{
  "n_head": 5,
  "head_dim": 32,
  "d_mlp": 640,
  "vocab_size": 2048,
  "norm": "rmsnorm",
  "norm_place": "pre",
  "parallel_block": false,
  "init_std_qkv": 0.0446,
  "init_std_o": 0.0553,
  "schedule": "wsd",
  "decay_fraction": 1.0
}
Each number is 500 + 25 x the weight over its row's rms, rounded and kept within 0 to 999. Layers, rows and columns count from 0. Numbers have three digits each. The size before them is the row's rms in percent of the matrix's.

# up: layer 14 MLP up, 640x160, rms 0.0611, rows 504-529, columns 80-159
# down: layer 14 MLP down (transposed), 640x160, rms 0.0637, rows 504-528, columns 80-159
# gate: layer 14 MLP gate, 640x160, rms 0.0663, rows 505-529, columns 80-159
up504 094:500492484509474500551518485520509456499504483478531487519517494504455457526501493541509484524497476508491522511472512470479465553482487489508472537519487441526503544505500503494547525529514506488543472522497493490528533534490519494505536494
down504 094:485503517532466515533451439448524519451547521482510501484526508551452494474485502489476535494494519497520502542501522515504495489498494508504540518506440462527483502482501504469541512493522480471490506499528513517538474505502543506537488499
gate505 090:518501484518486497545495484451489521491486515484458485474528496469498431499506494507512521463506503523490490469449484495535542526529488518450540452473483484503490480516489513529471495526480526503486499491510538470521483537491471500532484519
up505 092:538486508468494512482498490518482462464499541464459512522492495489506485493471495491535544481477507471464544492572502501525518532522452523538490523469563467519503552543516507506486496521510472477496513474474492533507491484501483499528464517
down505 092:471478500494485494502483512501514509459466467468522473492493487525504475510520482513498477486527478501531476437445520555451525526536505521445489468509468483500481498497505528490470483512480499513513491532479509487509501528488507488526445484
gate506 107:510449554511521507527523521481521518469491520517480519473490494514494491511499480478523510504536504532505494494519457482529475465531475455462467493504545478504506510519500482527511506472487478531507511497493543511501519512504483511505515503
up506 111:488550474496499514510491525505489541478498495516536481500487466523457500472572494492522509460520512516463481487548552499510539495483477453487438523455523550437492536473517524490495508515470547480489485511541427521470469532499496523491530491
down506 112:479497477531522530493505516534504483528528502467481501459491461520476516505515544508463560476473522515517497481513534517502513472512495503497478545543534535524503555485497534476492501535499530481506483525532457469498506520467520522456523514
gate507 106:488528502493515504514518483464483498488497488499496471503465488497494491484465515477535526530472500514507475551493515534495517481507529528523481534479439493511495535523511497481508500496486488444498455553515501567485467486483493464440513532
up507 108:506532513502505462484474473524526491547474521499543528445495527491527494510559483512523528462489487505557489506516495514514505483488491531477480471524504513517508540435498503501482510505525570510490526505478549463491513509531470489512514501
down507 103:521465482497517509541483478486489490477555501472491492506483518521493530483485518531467489529514461523468498519516514539493557544518506520502507514495534511492510531502507503424493467555538481510482529492478450472460514477498559543497546504
gate508 111:487502549461463497513471514543520476492494490488503499470485534488552504486480505471493528539494515437511445521482508495502506492471447472495502558541447511483461492525541510468524504503484480496487562484511483480536528526454504519478482449
up508 108:458529527469487476507477486508505502496513537471491466496521509525495510515471538507501511548493528468525497493489494505532463540529510504482548474566529471494445529529491482520524510486512524504536551565498481430527505515493496502487458492
down508 110:465460532535487490493503490496497509502503506487557525495461500499473455482465511489511500478511491471478515543511507543482531470473514495528503456507467478475494506539481528499503531469523466494529473514491532506527503496495484494551516475
gate509 093:497502491537514494480502535495490484514517532433498511532492494502459506566530501544528540470509501498482525535472486478507489456485459492489532506542503523530464449489497445509530483503477507472533489480503466473473542518525522495464519556
up509 094:498502492517445508477493483480516521476513523527506526496494502484506497483483490499450503470489496474495532486485467527515519479517527584519484488550472543448473476495476522541511482507491526516465492538509485497471541492536521461503475566
down509 096:508518502519508514515486504536472450503497524503555459465492482502506504452459549505484512475479482502505496531507519525529479544509513487491516508498513458504493537457470474496443476487543502524495458494529493519531448487491496555535492493
gate510 101:514495498507473477524497459487469503491522519541440476511523477490517480516480489515486484488500487485496477534508499478494512465501546460480485503485490540493476489492453492511532512485570474491512506535466501510500492551506453531517486486
up510 096:505511473514501508498514494522481523480539500545518483476515479498483562508562502533486504491512476504497524534498504463483490495496564519455482493493479515484507500524493506511458432465485503532517487495501487500490467523465488482487523480
down510 094:496533500464492482522518509508482507543487475474539497490479492503462556524494494537509477489517521483505454449475509465470473497499501534567518474522502564499490475487517481529500491500483498519499501492494496488480522502514510505465483578
gate511 109:505505498513479494484489486485501502542469541541477525517507490493532496492478535492489483471499441485490506502541480495473467481493535517508485507484507537463521530502509509499493502506504481530519493489471496514486468464518524508506509515
up511 113:509481464484509444482496545509493467530458511455558520494511513461516515506513514486481525482518497517488479533470509514506433495583543513512510490489480469516472485514495515539491512506493510516514534510505544499500461517489472486493521489
down511 110:474489487460489477489512453519517484547478584438474487504485490499517529478472472504487487475519511512522501538495496507505499504519513496524503512457486515520486489522483484465484480509518514509520503536492517505496480533526499537481535446
gate512 092:478481451521515499553522531511454472469509498485498511482540519523544500502478546506502520506515469495496523545512497487482506467518530483486508518516494533475499454523494523457459466486504473506487526489538485499513537494544500549479490482
up512 090:487512493516477488507464484516498484485461494497477531480510523514544466489492494515497531508475522526511471490460488526445525506477483522468497453498467476487513487444484479490460500551470509490494502511474509530518468525469470446520470523
down512 097:533526534478526481457512487473517497471507486478441498468461523453500478506498471493458509511497528475516505507501521497514493498546515504513470529522544505495510441486501439495460548474512510482469428511500517512503492509471525492529492508
gate513 087:524525540502475450490497516495488474513499528510493481524528501531515443490465482485499510496507533483458481490498525474499475520494502488538502479543492528507475504544499492436524550499502535470503510519513496473488507538503508517534530500
up513 092:525533477530522491484525499522476514540520521485485502478501498528507481497494467522532507483528499479524486468539540485489516497513496477496488492557479476489499475494508466473522506477509509486497485539537448490507492485479504526537502523
down513 089:525507526468510471483445524517521510502521498482553491503473482503507546525506489519470498498497561513533518482518477489462496478516516464495485474489485518515474542470467475499502487502554502510540536499506466525499505422532469516472555479
gate514 102:509495482502506470489511529482491485480469587531521512486487525508507483440512496485495513494475507487464508582487494500510541487516501471531463513473473466483525503498512508518499517472499496518456463509536485521472478505464467481493513469
up514 104:526475541494514538514473475527474497497483523506537443498481484495483497525496495528508496463502479470508480516460525496524534545452532485502486484510492449549496494511494499527488476463484524520481464491515456518491489446498524498529525511
down514 096:456475475461525527528508509497518497521500510503515488538482512511490483469461532496529437494548534490519507430463516454479506494510490491496509538544480502522490496488508479482490517537527463508488547560475460462518483510501491473462512477
gate515 097:523511464518505539524535487457542503475484523483465490545501494475548479487495448460475509507483501512543507523522467515515509462452502498506499532468446487528497485524496525500458457524469489506476506466539529469489509493512441469499493455
up515 098:486524507486512482473464554512524493473489546484508505531547519472476496533500505489530500523504500541482482548502469484484508464556513476504521525520506507492534457488508511509485500492506458533544494501501505496512507517463463466508472490
down515 096:497500518490464485485489486481517495475486495511476494471467480485513482509498540530461535498530496524489502503512492504497488513495490479529491532456543526459498515526503489545491488542528523477462505521504472540527501501548492528490519543
gate516 093:525470505513514453503496504528497477531500518467509526517477484475486516534578499483468492496528524520468492482514533493486475576508510478516502503486516546501536501533566470495506531497501486480505498524510547470521530489563510512542530537
up516 096:482512499511439478522538516519436532486513528473518500442516461529470480450474505513491460485483516560463539518508449531485524506512502529489489489524498540503501512518503519493490536487495490501534508472520509508526460508537514507493462471
down516 094:481494500502522515496515486517467494480503535510516495474487469478521430517508512496452507503475482519503477535468505507499530529495504488552484475454541521532542518469499436465497514520509549430484488515498507516491486490481495516476493547
gate517 101:479502548515481426534535509512470509475494466481469511462466466457516481555482504483505497499512474522481494537513514535487493532488475551494452486506529522504486470485475515502495550528468515499482486538448463513468480457494482478515519504
up517 101:498493520533545422505471506535477525488520507497518543520512515480512466486527491477544511490556508483516495484538542465457486508529480506534528512490520498505495483481473515509485500469527457510458505549524478511496496517520484494508485469
down517 105:499503502513547479462455450534520479454530492499486483525471510511508504496505496505511517492519503523494472468535497495517503504459472471489557457517486511460539511472476504462513528485484531565457485516496500491474497510499459499516531547
gate518 094:510502502471484471471487465452526504512497492492544515530538483451489506567515490520536457532496501453479465481503510468492492563489495481506522483494491471547473533493502492484492470514476464496533513507488507524488469490481474509515501457
up518 091:489505497495494499486465466513494493473510510455485529525509530511483520518518486494483488499491493477485480468503491478511526491529510484466519470499488524489550460502519441508536517512498475523532465500479537531481539507547516447488463529
down518 094:498544541482537509542505540493498524534503472544503481507496483491515513525521472468498519479497507503502483503463487464473492477533505459491474485504449476488497547530489509464497508489521457516514504449539469505483539500491501491477484528
gate519 109:498464490504531504491498481496496499500478513490441458500501482485548472495524480493506507521486472478519511468475509490508519516502509495517529529522489526561512480469500477475496496536525502498524559463510518512489513461522464490492469483
up519 109:478506502520524480477476545535456520526507521498538447474512516485440465477522513503511470475481507466494546456525513534464466532491530498463502523511519526488491515522525535469461514522509477450510495475457511490507516530518512492503477500
down519 104:494508498526486503519505499493537496561463502543468488535486531486497475521488454516517508487492444512548504428506484474478432511486512539493509524527515513546501491544499500507493518524513514512468482498528506461583473520526492514508503506
gate520 093:475523498513503505531494473531481489533448445487542513459502478482494480481487525528467505523498536537515524507499525448451512520519506482443502510514524489549483499523450519505495466483533446509482475525539493535503507501479514461484499501
up520 091:511484482518496505499481489501505502516521492482523453451529514488496549488487539504545536524498532498453545512506511516558507512514484517497501482537512503500489495482518447516474471479479495468496507494524481455518528476508512529494489469
down520 097:524477491469515513527492515479555472506518471478515494482520506485502483493523506510464492491500506519491490477555477450466506462499505474440497510475500486509465477459493517466481493522538513491480532468461505536496521510529514489541479499
gate521 106:466545518455479524499460501481486493515485523464451492518493499487519474489511507517528493498468505511471484496520483482477521494490476457503490511486477481485516481500437495486490534505524488511503485546519468481468500508525503539492512483
up521 094:485461425502502528519479504463486490483508534469449524543485525477463520507484474475468494485466531495475524499500511491483537535511484528554470507498518476484486538501500533488476491517551496518499460533500505517505513480507517531520494523
down521 106:499505541503537499474562465579486480505509503500490524472538441498488486496539531498514469509542479500505503470475485493484535505516511546461512525523537527494488482472499496519492496467491519502502518455543515519512512537514480463496543466
gate522 102:510467533504522509527537523510483479510504527478494496458521549499542506498540501471502523541504495482485484516524503524527493531512505499484496501478534524474433575530482493465487514474537491499413517493504540513485492488468513463510516523
up522 099:509470480487512445459481541494538471482499505507495505472476500530497499512524521484506493528474477528518511516539522488512516482469471538549530459492488513542470559508482489474505507534517507482471486520531524504505494488476493483533496512
down522 104:535485489536512537482502522505489527479505502490433525471535520472510519529506481512477472504469541486491512522536539501504505493494479537515513521455486524510466515495495513485482508505528508506505484496491497534474490485508541516451492501
gate523 088:489505475522492506548458510490467516494517526471493475521521512538531516521440500476467511483500523490518432458476522498485460526508458528519524505499506491568490491517533518489495521485472502471497491493517502483437471468435520503499481491
up523 084:498471476454455517495471549540528533477526496450521486496487497543463488498487505498546499473497494510533504502514536500449534484525506464545531490543490515492473498466500486493501515447501531483457500497502500516495510486526523497490526469
down523 086:502484516511532516482459441454496488475471507494528492483509497491479524527517526483483524519503570470497518513535520476507517476495493512538471521509478473500506527456486497522507479498456466517510491518500506508472516511526444492467493507
gate524 107:476488523529511467478511513500471532527475523473547507510507501499486479519531524505506480472486471501475498447454492516497472483503488436541554469482491503492463515504510499505560504523541514486493456483465498465435526503523502498474487482
up524 108:462493473518458510529459506479510497532506499480503544514536502497470472461485502473454498504473499474469498488504502500495504443464539471465508507445495462524506521554490494518467483496498467514547517504506516539501521471464499502492479468
down524 103:506522476473504469480527518522524511471511525502507483519497504465512490495545488490512485515483521525482526444520449497520494527519477506518531510417513496495486497518472534488492544463484534505506553514477528499487465507556521497513499510
gate525 104:491501515515504523506483559497497522512502471519509456531552470549475495501484520500516516483472426489485482516474486487489495512507488530471540502533483520533460484537469503496473463449500500482519492478514489513485511502524499501499525490
up525 106:528513527473551503480512461500481505504486486485536474488487500481553535516519460513489514498485483482483473486485475469503515496517486477515502458474503493508524521491489529503528507506535539522504534505500553482492511532522474496493532535
down525 103:479509521494531476491494481482492531491482506499475491531486540546548500552516559471467513464487465529465497511524516523511517445519523482523455504482526463457511535542520516481508499506525520473511482451503490472534488474484459502508522507
gate526 102:504483521495504483465452516485474472502515527480495481507440490592486497523527473481515486519507514564483527515511509514459507451516491500483542513478498454538488496548508494504459468458479464480534468503503484503509533533512552485480480479
up526 103:521507467497499470504480501498484503509465469486473489533491442491501536487517493523469507488506496524526433486486556513453507502477497515531465522466465483471515475536514484519479510528491507509496528512550516489552503520523524540491466460
down526 103:517490501479494469475453484476536540518487527517403493565513473533484550515493499487469536497493498516502480521459488527495516559492481487469562466471500447540507492451465511486513454499512503495494501482527519559520483480475518505548503525
gate527 095:508497483512512521508494513467518488505489512474490484490543448473453507487494469483499461527495479461460491503520501492503485481524500497491501552511483507543529518494473464536516539485430515519503486492485487508539519497452499494496482482
up527 098:500515526479498504512495486490489490500529501516490454505489502515460472526481516477499515512525476531476490533471465513535489434490511522543474507493501507463495489500471459504457544502473499482503444569490488525500479483468504545485519469
down527 097:513504486507477527511496530517479496543501466509507512461498503478552474494511472509497514528505500512498555504456439475484476498475458494486508544494540533491509544477504493509535486481475495536517496512472509457526533503494505485481531521
gate528 095:533514517481555468510497532520491474507495454517519493548492471473520523515523483485491527487459507478495492524484514527486499477522468445516517469536455494511500498468539472526522488449492504468475477500471562484501516465491492525508482524
up528 092:496491476502485505486483508492476489533468467507505506517510585493479523497481459520519519506514512508531537528516476466491505543514509466491502532559485523542490539472499507493512546512446473491527494571476513465487516500518478515498482519
down528 096:478505506506496494489507517488528495513509506537575502472492523493493439521498532505480472485488512516498453478499498540495502549547474514500506472420499466497490543510468505506474466506495503515497486473481508490451513508459493495512519516
gate529 099:517471528531496507502521527499513492493484477515544500498508474460503512526500509505495542496495552504482505490512510497518514490473511503506483525487512520468472491497458499486531478500552508513510471527522530458460504475456528480495520504
up529 099:543471544457487475508485459509512465479460464483522525484487472479523510492484505509516493456496487507492489525524516502523528469567525519530483527533491502468529502503513518491459520526508477504455536514477494499481503477456469493508497475